python train.py --n_kv_head=7 --d_mlp=1024 --init="orth" --init_std_o=0.00537 --init_std_down=0.00355 --decay_shape="linear" --final_lr_fraction=0.1
Each number is 500 + 50 x the weight over the matrix's rms, rounded and kept within 0 to 999. Layers, rows and columns count from 0. Numbers have three digits each.

# gate: layer 11 MLP gate, 1024x448, rms 0.0407, rows 869-882, columns 192-255
# up: layer 11 MLP up, 1024x448, rms 0.0417, rows 869-881, columns 192-255
# down: layer 11 MLP down (transposed), 1024x448, rms 0.0391, rows 869-881, columns 192-255
gate869:482510428479491514370437479482499457516474527465424534468488538413480537457488508560542488440527475425455528479595521610567475494460565462501561480524504570559435465473561441466460521517442537
up869:547479413490420456545487481497485504506392425531562525563457493551451466542487484479598525524471499524524567512492526436466418479555488497542481548524515409409506386489560517517446526525515483
down869:503512521516492550537518516573538535505487489482479528488604509405523498557505519537475487562483462461529483499515535514478443519541510533427535432567521502444557444530434526544474478511448520
gate870:551527535464560488544445453561424529481459460528497597427487553559424568435538545488503547441468502539502570567543559489509468533557549427510499566608551520485576476475470550578393479523556576
up870:469485544501529532466500462485440562508409486573525426601460485513472508555501406510501473569485534471577540452437469428504562576471481448443527521504449518535505498468413446522570542576397446
down870:569405461536381486345476496582452513463506455438450487495528438394455462485580515526460557527483470436529477489578609499496485462502498533541450498560495476513447549490438562524536556509510446
gate871:525496545514464527485492498552538487488420510466506559518464500468495422540538601508509568473519433451472504525538435422464517502561481562569512536467530548476471460406553495518506466493454563
up871:445546450595509524477479449535450471517545516567415567519473425531532528468488540478455452492550472530507518441552493445429534554502375436416541506534496470528528519494498444444562514515429537
down871:457462522489605475468555445508489573456415451539480450564389548508523502458495512494430541459484512440477451483495573474474619484545513570535436577526554500430482481465495567526504474433496501
gate872:559605471463485487514523506577497489588477453502556518517479563476476507501498482440457604538539508482487512447546572387592522447474468575444566383433459476566467436452529438476435538529452474
up872:407468479475586390494613549451453515488480526548423460588522479514518504439587565474512452554515467528518618592484434491526508489492518507504510487547503408519579519568541558533512499488543407
down872:522465490450425483510470660467388623424382577502510507528482530432444572514489540542521452478545462576521393487457555478530494542512567579530450426465508533575483530532526482500459490461471596
gate873:578514588427468522549500445502540503521385509513533514443441572416591410490494464459544473626537577492445482491523495483552472588462578491567578447449480488478436471528444490507564522422446544
up873:464460458439443531453458474506428593522519481407462486413507533478583470572508457467527479503514511482548441581483573466476562534491539518496432474522566421538436490504549500519448551460491410
down873:417523530605409467553411447584502487455424421465537419487483592514495530523513518472486446429513445407430494531476426430512484532462558589442448519565519457482450530459465478522486397519566604
gate874:562598594452480449436537471467479454552548420501475479591424597480473495495550452434524470388565557521438465482568556443526448507407499441476501477495496437481528495459545509617518491493434466
up874:565562482506511552458511525514500505479527447413525396539450465491447498545529448564573448547503468510526512495456380466494458534555508554484515514531553594563506525512537491515429426529492443
down874:441533522436495479514588504419447473487480557507439546492525468543439506578419523427411547440484492461488547478394496483521537477423469476422487471472523483538506530516518453548561437519564495
gate875:422518516549471519468464408487512488473582484583608465495465568545508540525598413477483568470528445489521545426557407460533441585471466507521442485515458389540569533469571576429432526487505478
up875:566411480525494567530502445576472515419550543476508466536466550497443513534495481451493450473522502612531486524575456476480528524494443444512558546449525562507523491593549507492522550494458604
down875:459411524489543421509487455394510483537453504492495469411465438445542534461474469503492531434536484462583521516547518512432489535484480501515493510421458512430524531516569541419529493485495468
gate876:548521536492483555534499509540544423528502503463561489493389542533466485524478553501455596495442591530509500484478572456716603437536470447536532589488380511548493495516542488496511537534462580
up876:446446467453417418618461515465388460538496392476464453560533519486519624510573541504527489658541517540495462525433479513392526519470508482517593511440460426435503499451545429514549562542508507
down876:491490525489606452389552497529522578493462469455575531568471566476510499506548449509558408532425552474499573552620504443473492506525541488493423391494474524542497536484513425474508476539439449
gate877:478593549575524435525525429558556541495531535469555526488509420468576462413524515471463462452482491451458540539410465531448497441502550545512491609401467501533458496451452516390424500560468485
up877:562546508527486505426557522433474505502400435458518508507460500538547601548454516556515550509564457499528497504520548558567523532471570462432500435432503411440587513462489503538429507444446502
down877:464529672473634558555535506457564445543548500558512397590430463486560495550521553465513415526580545463525404530522632537457629653515498457445442443580443400546520480506499530531496476549496529
gate878:565498449456530490535522533516524472473482454511540518389535499423409566498424452541474575587441519467460560426349495487493534525479570495394489536518450456537503488539487462450527463458496552
up878:593478507571502508507534420594462530537551444574388525518536439468477483534505573574471412477566495547504533568481454539406453477595415530553495575574534446474518393498532474500430588431546515
down878:460452476449451558581509458362461491540521617586488477500507489501478542451455454423468459501582593473492522500483502475565522487376566535578523508541502392518468499464563488519542474548496496
gate879:585505496571490480570464518597530537407456443474479432487490543513439533598488449527472516428506428435473442522495492424455508549443457537555484553465425473520575503506460611475446533518527422
up879:511436488516529447430390542488533588450441499543506561477491448419537461470436575515569489491492396558452568555488455549491458454480520417508527538595584500518541544506481469472540583451508448
down879:402468536455588492523490518567557422473496592444527541439506466504509547548497429483428491498482515431534490451529506394570487494621528571469613505457563520549441545540593486472501505524376547
gate880:600482457487408410528513426488536518432529495576482494522430627438525449466490500472520374470496484393471435590496521483543544583462500481514578399480415445562599526456538478468462399579466427
up880:495452471541475507585459502476511500403528533409515543604493481469514477414467462557460518488507524521473444468450541493578502514563494522496508486467505497493528487569416526566591518452442474
down880:496444449492447492516436518559583458477563528462524509507468414482589414508422412487529529520523460447573472528521499556572480494525544503499449476551555449482462409459410563455359549526469568
gate881:530474562457480448500470551408386416567506467514496515500467525491478469479448489396532438442520604610524451570480536445525509494557430440526467402554447584525522518493538556551531478525529437
up881:505499462564474448499459413498501539507529510373456461506428446597615410553443647471450492586427479472466533555502487567582544452536446497479527503532542442459371474544454483540466527419478550
down881:517414485559480458514575388437508381387501486492480505475448579501497452556544448575492465576414432477443511443520494535501468528463567433470537549491542484464479433551520494488496493504528527
gate882:453552422441558482550522392497557460587517511528568518455541489469350499460534489425550502470476544529494494462564600519489597535515495445522557486420520513452439486493563574487467539435463497